{"n_layer": 12, "d_model": 64, "n_head": 2, "n_kv_head": 2, "head_dim": 32, "d_mlp": 256, "vocab_size": 512, "activation": "gelu", "norm": "layernorm", "norm_place": "pre", "norm_eps": 1e-06, "positions": "rope", "rope_base": 1000000.0, "rope_fraction": 0.25, "qk_norm": false, "attn_scale": 0.177, "bias": "all", "tie_embeddings": true, "parallel_block": true, "init": "normal", "init_std_qkv": 0.0571, "init_std_o": 0.0, "init_std_up": 0.0571, "init_std_down": 0.0, "optimizer": "soap_variant", "lr": 0.00724, "beta1": 0.95, "beta2": 0.99, "weight_decay": 0.089, "lr_head": 0.0117, "grad_clip": 2.0, "warmup_steps": 200, "schedule": "wsd", "decay_fraction": 1.0, "decay_shape": "sqrt", "final_lr_fraction": 0.0, "batch_tokens": 32768, "seq_len": 256, "doc_mask": true, "train_tokens": 148300000, "steps": 4526, "dataset": "wikipedia_en"}
Each number is 50 + 10 x the weight over its row's rms, rounded and kept within 0 to 99. Layers, rows and columns count from 0. The size before them is the row's rms in percent of the matrix's.

# layer 5 MLP up, 256x64, rms 0.196, rows 78-132, columns 0-63
099:36 64 37 54 55 60 49 50 52 44 54 64 39 47 67 48 53 59 61 69 37 45 61 55 36 61 61 61 39 41 52 56 51 44 41 48 52 33 35 45 49 37 38 59 42 45 65 56 46 66 65 49 46 63 40 37 52 45 37 68 52 48 33 45
109:39 44 54 53 40 62 45 38 72 43 53 43 49 53 62 49 41 59 56 46 53 42 48 50 38 65 46 51 56 72 60 42 60 35 50 37 50 43 46 42 55 26 63 53 64 53 49 60 33 34 41 47 75 51 45 30 57 47 52 60 53 39 54 52
100:50 34 39 59 60 49 38 44 52 57 43 47 42 58 73 56 58 70 43 32 43 53 49 67 37 45 44 43 45 49 56 45 59 42 52 40 53 46 33 67 36 72 68 40 56 44 50 57 63 36 44 56 57 50 46 46 51 57 36 40 37 42 61 43
103:61 56 44 44 41 42 60 52 24 56 54 61 35 59 40 67 40 41 28 49 58 58 50 46 69 45 44 38 51 43 58 39 62 38 53 54 52 34 57 50 64 55 49 58 64 57 31 41 60 61 53 60 55 53 43 68 48 45 51 36 59 53 41 43
083:59 51 48 58 71 65 45 47 51 39 69 62 41 51 66 54 45 56 47 45 56 58 45 52 55 57 49 44 53 43 48 55 40 49 50 58 57 39 53 70 42 72 37 58 55 29 61 41 49 51 27 35 48 42 45 50 62 32 31 48 57 55 56 39
112:48 67 55 49 25 46 61 60 37 52 64 47 46 45 38 47 45 49 38 52 75 70 49 63 41 32 52 47 43 47 70 55 50 50 46 47 50 43 44 33 55 63 61 47 45 44 53 56 64 59 41 45 46 46 68 43 42 38 50 51 57 32 42 38
103:32 63 47 40 74 64 28 54 48 48 60 48 50 51 44 54 52 60 47 46 44 60 54 52 34 62 46 46 59 51 61 52 57 52 46 37 59 63 49 45 64 35 45 53 30 52 55 39 50 51 44 57 50 48 68 67 39 32 50 37 65 43 67 54
089:57 49 45 38 53 44 55 44 43 45 55 58 43 49 60 43 50 47 63 53 53 43 51 43 40 49 52 44 65 85 47 74 40 50 58 65 56 38 34 55 50 52 62 43 46 50 49 77 45 60 51 52 71 35 60 45 42 42 54 61 47 40 45 40
098:57 48 41 67 41 57 42 54 59 45 55 52 49 50 51 66 51 37 36 48 50 46 29 42 31 32 63 51 50 51 46 56 49 61 59 42 42 42 56 57 65 49 52 56 45 60 57 33 67 45 82 48 55 36 45 53 50 51 71 49 48 41 56 34
103:41 42 45 51 46 46 51 51 38 55 41 50 45 52 48 56 54 57 43 56 67 53 42 49 36 57 42 78 34 44 42 58 62 47 51 29 42 33 64 44 50 70 62 59 55 43 62 42 59 60 57 62 54 46 56 52 39 54 63 45 60 55 25 35
105:49 56 48 40 40 52 57 57 56 43 59 41 60 41 34 53 55 47 42 49 45 70 54 68 45 58 46 63 37 36 56 55 58 31 43 35 58 45 44 46 39 73 53 62 46 40 57 34 69 51 63 29 59 56 44 45 50 32 57 59 45 50 48 58
114:60 54 65 50 57 42 61 47 59 45 51 44 54 39 58 44 43 67 49 53 54 57 43 23 58 44 55 55 69 55 38 60 50 53 39 41 51 47 59 32 55 48 59 47 43 39 74 50 48 37 48 45 52 55 37 51 63 66 47 43 30 30 38 55
096:56 59 41 71 47 52 52 47 44 40 60 36 44 55 51 49 47 63 63 59 51 46 49 58 29 62 48 50 33 41 51 55 56 31 65 68 46 52 36 60 52 35 64 43 51 57 51 54 39 41 39 54 54 39 39 32 33 63 64 61 47 39 41 59
111:58 64 49 46 39 63 54 71 35 42 32 51 57 34 59 51 52 52 34 62 66 50 61 18 41 49 65 67 48 49 53 44 42 55 45 52 44 50 47 48 64 50 45 45 51 33 46 56 55 50 52 42 42 32 55 51 57 52 53 41 38 35 60 42
089:54 41 58 56 71 60 34 56 40 28 34 46 62 51 38 52 45 57 29 46 51 49 32 48 51 56 38 49 59 75 63 43 47 58 48 43 61 53 40 40 53 49 30 59 39 55 54 57 35 51 59 61 56 39 47 48 46 40 62 40 41 49 51 47
105:49 41 65 43 54 48 50 49 53 48 56 45 43 58 57 49 54 60 55 52 61 56 40 38 36 64 56 69 45 35 35 39 44 55 57 53 70 59 22 64 49 59 52 43 55 48 41 45 66 41 51 56 47 41 44 46 45 37 46 54 57 46 52 84
103:39 55 66 61 76 50 42 50 48 47 49 39 43 49 70 64 52 60 48 36 66 64 45 42 56 48 42 42 63 57 47 53 47 39 50 38 42 42 53 59 39 36 82 58 50 41 58 37 49 40 47 50 43 45 38 51 53 56 51 53 46 47 32 62
089:58 65 43 32 38 55 49 55 63 52 44 49 39 33 57 31 63 52 55 47 26 44 47 44 34 54 54 34 47 65 47 47 39 45 54 51 58 56 40 64 48 31 79 51 54 56 55 64 47 41 57 56 51 51 42 52 55 44 37 51 48 38 59 49
093:55 45 68 55 63 45 61 51 50 29 51 43 43 38 42 56 55 61 52 42 65 55 52 68 43 40 66 58 54 41 57 47 70 52 49 70 47 59 43 34 32 57 51 45 52 48 48 51 52 56 32 44 47 40 44 41 48 55 29 64 34 43 33 51
090:29 62 49 42 54 42 56 66 67 56 60 47 71 46 45 51 44 44 56 51 45 43 67 46 38 59 46 68 49 26 45 38 55 47 58 59 39 58 46 52 40 34 32 42 60 46 68 57 52 51 46 45 39 42 53 54 47 31 38 66 49 54 55 54
094:52 54 44 61 43 62 48 74 54 55 39 55 47 46 52 43 64 53 42 55 46 49 61 22 54 58 63 31 57 44 60 34 58 45 49 59 63 50 52 40 45 25 45 43 39 39 41 45 56 58 46 51 61 51 51 67 44 42 57 50 49 64 35 67
094:40 51 66 52 38 51 46 49 48 55 58 52 46 64 55 49 54 38 69 56 58 45 55 53 34 49 48 73 47 59 54 46 46 56 63 61 46 63 42 40 46 43 70 38 31 43 54 60 55 41 31 47 58 46 58 62 67 33 25 58 48 47 51 47
103:63 61 60 41 58 54 60 40 47 37 47 46 53 59 41 35 68 66 53 52 38 53 61 51 41 46 44 41 55 51 45 32 50 48 30 49 44 26 44 64 62 47 46 32 46 53 50 34 66 35 40 51 32 50 55 62 46 37 44 54 42 47 44 62
089:26 48 50 68 47 38 55 37 52 59 50 62 46 32 45 78 47 46 45 30 47 45 58 55 46 65 55 45 58 61 50 48 53 60 49 53 42 31 46 28 34 48 52 60 43 50 39 63 37 50 39 45 37 58 46 59 50 38 38 48 48 57 50 44
106:51 59 38 50 49 47 65 52 56 44 53 71 37 44 63 35 50 23 54 52 48 52 33 30 54 53 56 58 56 67 44 44 52 49 39 49 70 58 35 49 48 39 57 39 54 66 70 49 41 48 61 51 52 31 38 50 53 47 54 40 42 53 60 46
097:62 53 49 54 48 54 51 57 57 58 54 46 42 59 48 67 53 38 52 55 59 36 50 56 35 37 44 55 43 41 56 50 44 56 61 69 48 66 47 46 45 46 56 40 55 40 51 72 41 42 80 44 47 34 49 34 37 44 57 60 59 56 22 46
099:61 50 56 51 46 34 58 39 48 62 60 42 47 49 55 46 69 46 48 61 46 38 49 32 47 46 49 50 54 67 55 43 50 35 53 55 58 56 56 43 71 49 60 50 48 42 43 62 33 31 36 44 59 62 38 27 48 75 33 54 56 45 49 51
107:59 42 60 36 70 44 51 49 63 45 37 57 46 58 54 50 57 57 44 18 51 61 55 53 40 54 53 71 50 63 35 61 50 54 39 56 76 36 52 49 49 52 44 49 61 55 53 63 56 48 57 45 31 59 47 51 53 50 47 60 54 48 28 53
094:51 40 48 61 62 43 55 44 50 51 50 56 31 49 74 78 50 63 38 29 45 44 55 66 63 50 51 53 38 41 56 57 48 60 30 53 46 53 40 57 48 32 37 40 51 47 64 50 59 64 48 45 58 39 37 45 58 41 54 54 51 62 55 57
091:62 48 45 46 46 47 71 49 65 51 64 62 37 53 54 50 51 36 34 55 56 60 65 57 43 33 38 46 57 47 54 58 46 43 52 55 56 43 76 64 35 52 55 49 67 44 72 58 56 49 39 53 50 28 47 46 43 54 47 44 47 33 35 43
091:57 53 54 39 71 41 42 49 56 39 55 54 58 41 51 69 48 61 35 53 55 24 75 44 61 51 38 38 38 45 52 51 61 58 48 53 32 51 61 61 45 76 45 51 51 56 44 45 60 58 46 37 55 46 42 47 61 40 39 40 46 43 51 44
099:51 84 38 44 52 39 72 39 55 28 53 56 61 45 48 41 40 44 50 57 34 57 46 48 59 65 35 35 40 52 55 51 72 49 60 46 36 56 42 60 47 59 53 53 41 45 48 39 54 49 38 55 45 48 63 61 52 50 60 38 45 45 51 44
098:56 64 45 59 53 41 57 48 59 44 51 34 46 41 47 63 47 26 57 47 37 64 46 49 50 55 47 37 45 56 63 63 56 58 42 52 65 48 61 66 28 70 42 43 38 59 38 59 64 56 43 49 39 33 43 50 46 67 53 42 51 50 34 60
099:58 63 55 38 43 52 48 41 60 39 56 69 42 57 57 47 49 38 49 35 41 46 35 35 74 61 57 43 60 59 60 44 51 46 66 50 50 55 45 41 51 55 46 44 38 41 54 26 71 50 55 38 61 59 55 52 42 47 25 46 53 42 58 48
101:56 65 43 56 54 44 43 45 65 41 56 65 75 32 37 28 35 40 53 36 43 55 41 49 40 48 57 43 50 70 58 39 59 59 54 51 59 28 52 59 44 32 46 46 48 59 49 54 52 55 49 52 61 52 49 55 46 56 70 45 54 35 54 58
101:58 69 54 43 43 43 43 44 39 46 42 77 47 69 63 56 43 45 45 62 49 42 70 51 43 52 55 46 37 48 40 36 61 44 55 61 57 40 57 42 49 43 56 66 29 45 55 53 41 51 42 52 60 44 36 49 64 69 59 54 37 46 56 34
087:54 52 44 36 50 47 44 28 53 49 54 64 51 61 45 49 44 62 57 41 50 59 51 48 54 62 58 64 54 60 44 31 50 45 67 37 46 43 54 48 41 54 46 55 53 53 55 81 47 39 36 44 59 58 34 43 45 57 34 62 48 37 49 77
109:40 40 43 51 33 55 44 58 35 54 71 52 59 35 59 56 68 60 35 58 60 44 37 37 57 55 62 60 44 59 37 61 44 65 58 57 48 43 48 29 62 41 50 55 49 57 61 49 50 38 61 54 62 40 35 57 55 67 52 49 56 48 43 63
103:61 70 52 34 54 52 61 31 32 45 49 51 37 46 34 59 40 60 43 45 54 65 47 56 36 50 51 44 31 48 58 36 46 49 56 48 65 42 45 70 48 50 56 43 64 64 56 44 65 45 48 52 40 50 59 52 68 71 57 57 39 50 51 41
098:59 55 55 53 53 56 61 47 52 44 46 65 47 42 64 52 54 59 60 48 40 78 39 61 45 66 43 53 64 56 44 49 57 48 58 39 68 48 43 37 35 57 71 49 46 49 61 31 44 48 32 51 36 32 54 56 52 46 48 35 51 30 54 45
101:63 52 50 58 38 58 45 36 58 46 50 51 52 45 61 44 55 56 53 51 49 44 64 33 27 43 58 59 60 43 34 34 55 37 39 41 49 61 50 71 48 56 37 29 38 44 31 51 43 47 62 56 66 43 63 51 55 37 48 53 57 44 61 63
079:31 54 67 49 55 51 63 40 61 66 53 61 41 48 56 57 57 43 51 34 49 47 55 59 50 63 34 30 40 44 46 40 55 44 41 47 45 62 59 40 53 27 46 48 58 52 47 38 69 38 54 51 66 59 51 54 50 37 55 64 43 27 62 48
109:56 54 60 55 50 55 44 28 54 36 48 58 50 62 47 62 51 26 52 43 55 52 51 46 58 44 47 69 43 35 44 35 50 43 55 54 63 57 48 50 43 57 40 64 51 64 56 33 46 53 41 45 70 32 49 51 25 44 32 47 37 57 39 55
102:39 55 65 43 45 54 47 47 49 55 52 52 55 43 65 42 67 50 54 60 56 52 44 32 62 48 36 36 56 76 46 48 32 38 34 60 47 49 51 52 45 53 69 56 58 62 40 64 26 43 57 39 59 54 43 54 49 45 33 45 44 64 59 46
098:46 76 44 36 44 34 54 62 69 70 41 59 54 39 30 46 55 45 49 57 55 49 51 40 46 38 69 52 44 50 61 37 49 45 63 67 42 54 58 53 51 52 46 38 36 69 58 64 54 52 53 49 63 63 42 57 48 39 49 42 49 51 38 50
101:46 72 57 61 69 38 54 47 47 55 46 36 47 47 57 56 58 31 49 43 56 45 72 42 63 39 54 34 66 47 65 54 44 54 38 60 50 43 56 42 50 47 41 49 38 56 61 32 59 42 61 54 43 58 42 56 62 41 33 49 55 30 45 58
109:55 71 28 47 52 33 50 55 48 52 60 51 56 40 52 44 43 61 53 32 25 57 35 49 41 58 43 47 56 58 38 45 53 64 55 58 60 35 26 46 57 34 45 53 48 69 59 62 59 49 43 62 35 58 54 53 45 48 43 50 58 53 59 50
105:46 62 42 51 35 46 58 64 43 46 59 70 35 58 40 61 32 46 61 52 43 60 58 58 62 28 45 47 65 56 38 47 48 60 54 52 65 54 59 38 60 56 44 52 41 49 55 53 61 60 46 40 44 59 30 58 43 68 54 36 48 38 56 37
094:49 46 50 71 43 34 34 60 53 59 55 47 47 48 42 38 58 65 43 56 54 59 37 45 49 39 46 58 61 61 56 54 55 25 36 47 46 38 39 51 59 42 48 53 57 49 45 57 57 38 55 48 32 82 40 52 55 69 61 49 42 58 51 59
089:34 48 41 51 41 41 54 49 65 50 62 32 41 49 48 60 46 57 40 57 56 48 55 54 58 58 56 44 55 55 52 54 56 47 57 50 65 52 46 52 38 51 62 55 52 49 31 53 45 27 33 62 76 31 44 71 39 44 31 40 52 43 56 62
085:69 40 58 48 51 53 47 46 31 57 47 52 49 44 48 29 36 45 63 50 58 71 60 53 42 45 39 49 52 60 40 40 58 55 45 43 68 35 59 47 63 39 30 55 51 48 51 50 46 70 67 42 37 64 51 55 54 43 64 50 53 38 67 42
113:53 66 64 40 47 56 55 52 73 43 50 59 51 61 45 38 65 42 54 58 46 51 64 35 24 42 42 39 68 61 41 48 52 69 59 54 57 53 54 48 51 24 54 36 63 55 51 33 60 46 55 51 45 38 41 43 52 53 55 59 45 56 45 49
116:53 50 51 47 34 25 54 51 52 51 46 31 39 56 55 58 46 77 46 52 44 42 50 55 43 58 38 57 37 42 51 46 54 47 49 55 42 40 65 68 67 53 45 59 62 59 65 57 51 54 65 68 53 71 51 54 52 50 37 51 51 26 50 52
113:43 47 77 53 41 43 48 43 48 65 49 50 50 57 52 52 64 42 46 58 54 59 43 38 36 57 53 28 50 72 49 51 32 48 48 70 63 55 43 38 57 61 49 42 44 78 56 49 36 41 56 63 45 45 38 49 55 53 46 54 64 50 44 58
106:47 48 79 43 40 58 63 55 35 31 48 56 60 55 46 54 31 43 51 39 53 61 65 33 34 52 39 44 62 58 47 36 65 32 59 51 43 55 61 31 43 52 40 59 43 45 60 48 47 44 60 54 54 40 45 41 52 61 53 52 59 46 53 51
# layer 5 MLP down (transposed), 256x64, rms 0.129, rows 78-131, columns 0-63
093:48 48 45 46 37 45 41 67 64 46 53 57 69 43 61 53 43 45 61 69 65 51 46 55 52 53 59 52 50 80 53 48 56 56 40 45 43 43 51 44 54 47 27 63 49 45 64 38 34 61 50 42 56 54 28 48 44 46 54 39 60 67 49 60
113:40 38 50 44 31 38 34 46 68 51 38 55 34 35 53 42 38 63 44 57 48 61 30 61 50 70 47 48 49 55 66 50 49 51 52 41 53 37 47 52 58 52 56 43 72 54 53 45 50 45 67 67 71 39 51 40 58 46 61 47 52 59 48 42
102:46 57 41 55 28 44 44 54 36 59 61 57 41 47 39 39 46 35 65 47 48 34 34 49 72 52 53 53 50 48 58 39 36 65 41 56 55 30 47 36 61 51 44 49 30 46 53 38 53 44 60 61 54 55 35 54 43 48 64 54 44 45 34 61
090:52 46 59 50 53 49 36 43 67 33 40 51 42 33 48 47 67 56 66 43 46 51 47 63 35 46 40 56 56 48 25 59 34 58 41 49 28 44 38 46 30 65 61 50 50 52 55 44 53 46 39 49 41 69 48 44 61 49 50 55 41 49 64 63
096:38 57 45 54 30 46 47 62 57 60 33 60 55 61 34 43 70 46 50 48 42 39 41 53 56 35 65 44 44 52 48 64 42 61 47 40 26 64 47 35 48 55 46 47 61 70 54 50 37 47 60 56 61 53 53 46 47 53 67 66 38 49 47 56
119:51 44 47 35 41 42 36 57 47 60 57 45 42 56 38 56 39 35 60 61 22 17 57 60 42 47 45 65 37 55 50 46 47 55 47 41 42 63 49 39 50 32 39 61 49 44 55 57 57 35 49 37 52 63 47 50 63 64 49 44 50 57 53 53
114:34 50 63 52 39 30 65 55 67 49 59 63 64 32 59 41 54 33 51 52 47 57 54 48 51 48 45 60 40 31 52 58 47 57 43 67 49 41 35 45 58 52 54 38 58 46 54 29 44 54 59 49 34 58 51 73 65 51 50 59 50 54 59 46
098:40 39 40 32 44 53 57 54 41 54 42 44 25 67 50 49 49 58 61 42 55 63 47 62 54 45 41 43 60 44 46 59 52 56 42 37 55 33 49 41 37 49 52 60 42 66 30 43 73 60 61 45 54 57 39 26 53 52 47 39 61 53 52 44
103:50 61 56 46 42 55 65 37 41 44 49 49 36 50 55 37 44 36 51 55 39 33 49 75 68 59 47 51 46 69 56 48 51 50 50 42 56 68 53 39 58 70 56 55 50 50 65 56 34 43 34 51 53 47 64 39 56 60 30 38 48 57 42 54
087:67 49 46 52 43 53 52 49 60 45 53 58 60 48 50 60 44 38 52 44 44 52 51 56 56 34 61 35 59 39 63 43 46 50 66 70 52 69 23 58 40 41 40 34 44 59 46 64 46 35 43 39 53 44 35 54 55 30 39 55 51 42 68 54
114:60 51 74 38 56 39 37 55 31 46 34 39 49 47 54 45 46 45 43 58 48 39 55 64 47 57 49 32 50 52 49 41 55 60 60 62 48 64 56 56 60 52 47 54 50 53 51 63 32 29 34 52 38 38 49 53 47 47 50 61 70 59 73 40
110:58 47 37 56 65 51 44 42 46 50 51 41 78 52 53 43 64 44 53 45 45 55 47 51 35 32 61 63 49 43 64 34 45 47 44 34 59 60 39 50 54 67 55 43 52 28 60 43 56 56 43 35 54 38 50 73 50 42 60 41 50 40 52 60
105:58 43 38 50 55 47 48 57 58 59 51 57 80 50 40 56 34 38 40 54 40 51 45 46 71 40 59 67 43 64 41 38 49 53 32 62 51 41 43 47 61 58 63 58 52 55 54 50 66 55 58 56 45 52 49 42 40 62 67 37 48 69 56 60
110:42 54 39 58 49 49 49 52 47 42 35 45 67 49 51 60 40 70 43 41 67 56 54 37 46 50 38 69 60 41 56 43 49 65 51 54 64 39 60 31 40 52 49 51 49 37 41 69 50 42 56 65 58 40 35 55 36 37 44 60 38 54 31 40
108:41 64 57 49 47 44 48 35 60 68 62 46 37 46 49 56 49 50 67 39 66 34 71 58 41 40 59 50 51 32 31 58 36 47 38 34 40 46 45 47 46 54 51 49 49 45 59 44 73 54 40 60 53 59 46 60 42 60 41 68 54 45 54 59
105:59 67 22 54 61 61 52 57 52 49 53 54 45 52 39 39 47 53 43 46 42 32 49 47 44 39 44 43 38 57 72 40 58 49 46 52 26 45 74 28 42 43 58 46 45 50 52 58 50 52 33 45 44 65 53 44 35 57 57 43 41 58 58 52
100:39 41 48 37 35 61 43 33 47 48 70 37 70 55 49 38 52 52 60 52 40 63 54 47 50 55 61 40 47 46 73 54 32 45 58 50 35 51 52 47 49 35 47 39 42 47 61 58 29 64 56 53 57 59 53 42 44 46 56 63 64 71 45 51
081:50 31 56 62 49 37 36 42 50 52 55 49 52 47 49 79 48 43 47 44 70 51 60 46 63 43 55 43 46 39 49 56 55 57 45 36 34 46 43 43 37 66 24 56 35 45 60 36 55 54 66 37 59 54 35 40 55 48 50 45 52 57 43 51
108:47 41 28 39 52 57 41 53 66 53 45 51 61 44 51 50 49 54 48 57 23 48 48 39 56 62 39 52 51 65 48 47 43 55 42 46 58 41 50 59 52 47 40 53 49 46 64 49 41 49 74 77 58 64 56 61 58 34 69 32 59 59 53 47
089:52 48 53 50 49 51 48 46 53 42 50 59 33 55 44 37 51 54 42 57 51 42 35 40 51 63 58 43 49 52 53 48 31 52 46 32 54 40 48 47 58 57 47 38 24 40 30 50 49 74 41 64 47 67 31 56 50 75 56 35 47 60 46 42
083:30 50 48 61 39 48 55 36 46 47 32 48 43 43 40 54 56 37 49 48 53 29 38 57 59 41 56 52 64 34 42 62 22 47 38 44 55 38 39 37 46 72 47 55 41 56 52 54 42 67 45 41 40 47 44 33 56 44 47 44 48 56 51 44
095:66 57 39 56 52 46 53 52 41 62 41 60 51 40 40 43 44 66 45 49 31 46 46 53 50 62 49 48 49 34 55 47 41 43 41 33 51 57 53 41 37 54 36 57 62 69 40 49 54 64 33 65 52 67 56 42 55 59 56 37 67 41 61 72
086:39 40 37 53 45 44 41 67 60 60 45 39 55 43 67 56 41 48 40 27 45 53 48 55 45 33 41 37 35 50 49 69 47 28 53 60 57 64 43 53 40 44 48 62 62 53 42 50 39 56 56 66 39 50 50 40 49 59 48 45 46 49 27 61
086:44 47 42 42 44 44 57 61 53 67 41 58 53 52 48 31 64 34 47 58 40 58 43 60 58 37 34 35 50 39 36 52 29 60 42 61 46 55 62 50 48 65 50 53 52 66 46 42 62 45 25 43 42 41 56 53 53 41 69 49 56 46 47 32
098:36 46 51 49 29 56 48 64 47 60 30 58 31 54 47 52 48 70 56 35 56 42 59 44 43 56 51 39 41 45 52 31 49 33 55 53 64 42 41 46 40 66 53 59 54 43 56 28 45 43 63 47 54 41 66 47 55 60 54 64 51 67 51 50
099:44 57 55 51 53 69 63 50 42 62 40 54 50 49 36 49 38 48 52 50 59 63 54 39 54 50 54 27 74 35 37 53 52 53 48 28 59 43 53 46 39 54 53 71 64 48 44 40 78 51 58 45 43 61 41 51 53 47 55 46 56 55 41 68
109:71 51 54 56 67 54 54 50 56 37 43 58 48 59 37 55 53 66 53 44 50 64 48 61 50 54 67 32 52 50 38 44 46 54 35 41 49 63 27 65 39 58 41 46 64 59 48 50 50 47 37 51 40 45 59 66 53 40 65 29 41 57 42 59
099:55 58 42 52 27 35 44 39 36 47 47 38 64 53 38 48 34 55 38 55 60 36 53 57 49 58 45 69 34 53 45 45 47 46 48 57 44 66 47 49 59 38 42 67 65 51 68 61 53 53 51 35 55 53 41 34 27 55 52 55 51 41 59 53
095:46 55 59 42 27 65 58 52 41 44 49 63 65 55 57 51 56 42 49 51 44 60 47 32 53 44 52 45 44 55 51 36 46 57 62 54 45 48 41 48 50 59 57 46 65 72 50 50 43 35 37 49 41 73 70 46 32 32 48 56 43 48 57 28
111:39 43 58 56 58 57 40 50 35 69 49 42 57 49 60 61 57 64 58 41 66 29 67 37 50 48 58 50 43 41 45 44 50 41 37 42 53 58 38 30 55 37 51 63 42 52 36 51 53 57 59 69 43 60 46 67 66 59 53 61 53 49 64 46
090:37 50 57 51 54 60 59 48 38 60 39 49 51 45 38 30 69 48 66 57 58 46 28 58 35 65 63 58 44 58 46 31 41 49 54 55 55 60 63 26 50 39 71 57 56 54 42 48 50 42 45 54 43 58 41 43 47 53 62 57 59 44 52 38
091:61 18 43 58 52 43 25 53 52 46 46 45 57 42 46 48 40 62 54 52 51 38 37 57 43 50 54 44 56 45 52 41 37 46 44 63 63 57 29 42 61 37 45 53 73 58 51 47 67 44 60 53 47 51 35 58 41 43 49 32 44 45 38 53
091:61 42 52 53 56 25 50 45 37 53 63 48 43 47 31 50 44 62 40 51 52 40 57 32 38 55 53 52 38 56 39 45 55 49 46 59 48 45 52 37 47 34 38 45 58 46 66 53 45 53 60 45 71 59 60 65 55 54 44 39 43 18 39 46
089:47 53 57 46 56 45 47 55 40 51 51 50 64 32 47 50 62 58 56 46 51 57 51 39 15 39 55 53 52 46 36 49 55 48 33 48 65 52 28 52 59 41 51 37 62 36 41 34 49 71 58 51 44 49 54 56 44 27 46 48 65 51 38 46
104:58 61 51 52 63 49 35 50 56 62 44 60 74 55 65 68 48 60 56 45 50 69 40 55 61 58 47 56 50 49 54 40 32 44 56 34 35 54 46 45 40 33 58 42 57 60 56 53 53 33 51 45 47 33 61 46 42 29 62 49 42 59 61 53
095:49 47 58 55 57 67 26 56 42 57 57 37 48 32 50 35 60 48 55 61 63 50 64 54 51 45 42 50 75 60 38 46 46 66 42 45 39 31 45 57 41 45 47 53 43 51 47 55 66 48 67 37 51 67 58 41 55 48 46 37 35 43 54 58
088:35 55 53 71 38 46 39 56 52 43 43 39 42 43 62 60 69 40 56 39 52 46 49 67 70 39 40 53 34 49 46 64 57 69 47 42 55 44 44 59 50 41 45 44 39 43 30 50 35 57 54 46 48 52 42 49 53 57 64 57 55 62 38 29
104:48 45 46 56 51 48 47 48 48 50 28 60 38 43 51 55 42 62 60 46 37 40 58 54 24 53 41 37 67 38 54 52 51 43 26 50 54 47 61 62 60 59 38 56 50 51 42 48 37 26 46 41 37 59 56 53 33 58 54 54 41 63 56 65
110:39 54 37 57 56 61 61 64 46 62 52 72 34 47 45 46 52 55 57 53 35 39 44 49 51 49 50 37 57 40 42 66 53 24 42 66 28 56 45 41 43 55 62 66 47 43 49 48 44 51 37 60 51 48 57 47 37 37 34 38 63 44 48 52
097:47 42 53 49 36 60 28 46 48 45 52 52 36 35 52 62 52 55 44 56 71 56 54 35 53 56 56 46 30 50 48 43 30 59 45 56 45 40 51 49 60 44 45 48 48 41 66 45 39 47 74 48 36 42 45 40 68 48 40 64 46 70 37 54
091:47 39 52 51 58 59 56 56 32 48 50 46 31 50 33 56 45 45 51 44 55 57 49 59 71 48 33 38 36 45 61 69 55 49 64 58 56 35 46 37 49 48 57 40 50 53 70 61 58 51 49 52 55 56 42 51 28 72 48 37 33 51 41 40
086:44 49 57 60 49 42 70 53 48 59 42 70 50 47 46 45 44 43 35 52 47 26 44 59 54 57 48 38 56 38 34 64 42 45 43 52 55 48 44 45 49 56 40 63 46 62 40 40 61 53 16 61 36 55 54 44 68 58 53 60 48 36 49 42
096:48 27 53 49 54 48 27 43 55 51 52 29 50 47 62 52 46 49 49 48 48 52 31 73 46 48 34 50 72 42 48 39 39 53 46 67 34 29 60 39 48 48 46 45 46 52 36 51 26 49 48 53 48 57 46 62 51 51 63 47 47 61 44 49
095:56 36 48 48 57 56 49 54 57 47 40 49 39 44 40 55 39 62 58 39 67 39 42 54 31 52 57 67 19 42 41 58 59 53 64 41 54 53 72 39 62 56 43 61 42 39 53 56 61 49 60 54 52 48 55 43 46 65 68 57 49 36 54 41
108:47 38 64 59 50 31 35 56 55 33 41 39 53 51 59 59 51 34 46 44 55 41 47 50 58 52 43 55 24 39 57 47 69 62 56 38 56 44 52 69 41 41 59 51 49 62 48 51 33 67 46 36 44 38 53 41 57 67 65 47 47 51 46 42
095:29 44 65 43 53 53 58 43 57 66 49 60 54 57 45 47 47 45 42 48 52 42 47 75 51 74 37 61 44 42 32 52 41 51 44 58 50 55 52 34 43 63 54 62 47 57 51 48 65 44 35 48 44 60 43 35 53 60 56 73 41 57 37 37
097:52 44 60 49 50 68 52 47 45 47 57 45 53 35 51 46 49 41 20 50 54 64 61 44 60 48 70 52 52 38 44 62 34 42 55 37 47 59 55 48 56 25 55 37 60 34 50 41 56 46 68 58 48 40 51 56 65 52 60 37 38 52 43 63
104:60 33 48 29 60 55 53 41 41 63 42 43 54 45 56 45 63 62 48 67 48 40 46 44 45 62 47 52 42 59 49 48 62 65 37 38 37 60 50 55 49 43 65 40 51 54 46 46 29 34 62 55 59 46 59 52 66 49 71 59 51 64 37 63
087:54 61 46 43 37 68 61 37 43 56 36 73 61 45 40 42 35 49 41 33 64 32 56 47 42 64 46 53 49 46 48 48 66 55 51 43 40 49 53 54 60 52 43 62 55 50 51 39 40 44 36 38 72 41 39 41 40 33 46 46 63 48 57 58
082:59 56 39 57 54 40 53 45 60 66 47 50 58 46 28 41 38 40 61 58 48 39 25 66 37 63 36 61 56 65 56 35 46 46 32 41 49 40 49 47 52 50 35 64 48 45 54 53 46 71 52 63 56 64 57 44 51 60 49 48 59 41 59 53
093:34 37 57 54 68 52 55 60 40 49 53 58 55 52 52 40 58 35 58 43 41 35 48 40 37 64 79 36 47 44 48 50 52 49 36 58 47 70 54 35 62 57 55 57 70 55 38 56 64 51 37 53 44 50 63 45 59 44 58 50 55 55 41 61
097:39 33 32 38 43 56 44 44 51 34 38 41 65 60 49 47 61 66 48 57 33 61 40 46 57 41 60 50 47 40 49 64 48 55 59 43 59 55 44 30 54 59 67 39 63 63 52 50 46 68 41 59 55 46 40 46 46 49 50 52 52 76 42 56
104:57 44 59 43 48 44 45 36 33 45 53 36 49 45 57 55 45 46 44 57 59 60 52 57 63 61 43 40 38 49 67 40 39 59 36 60 41 50 56 69 43 71 41 62 34 63 59 40 57 60 63 37 39 44 54 47 34 48 35 68 41 52 37 48
105:48 59 42 31 60 48 54 55 48 41 57 69 45 52 62 49 42 51 39 53 52 50 58 49 56 40 50 65 27 49 62 58 43 43 57 42 29 51 47 59 40 38 52 47 53 28 38 59 50 41 42 42 56 71 57 42 39 50 68 55 37 50 73 41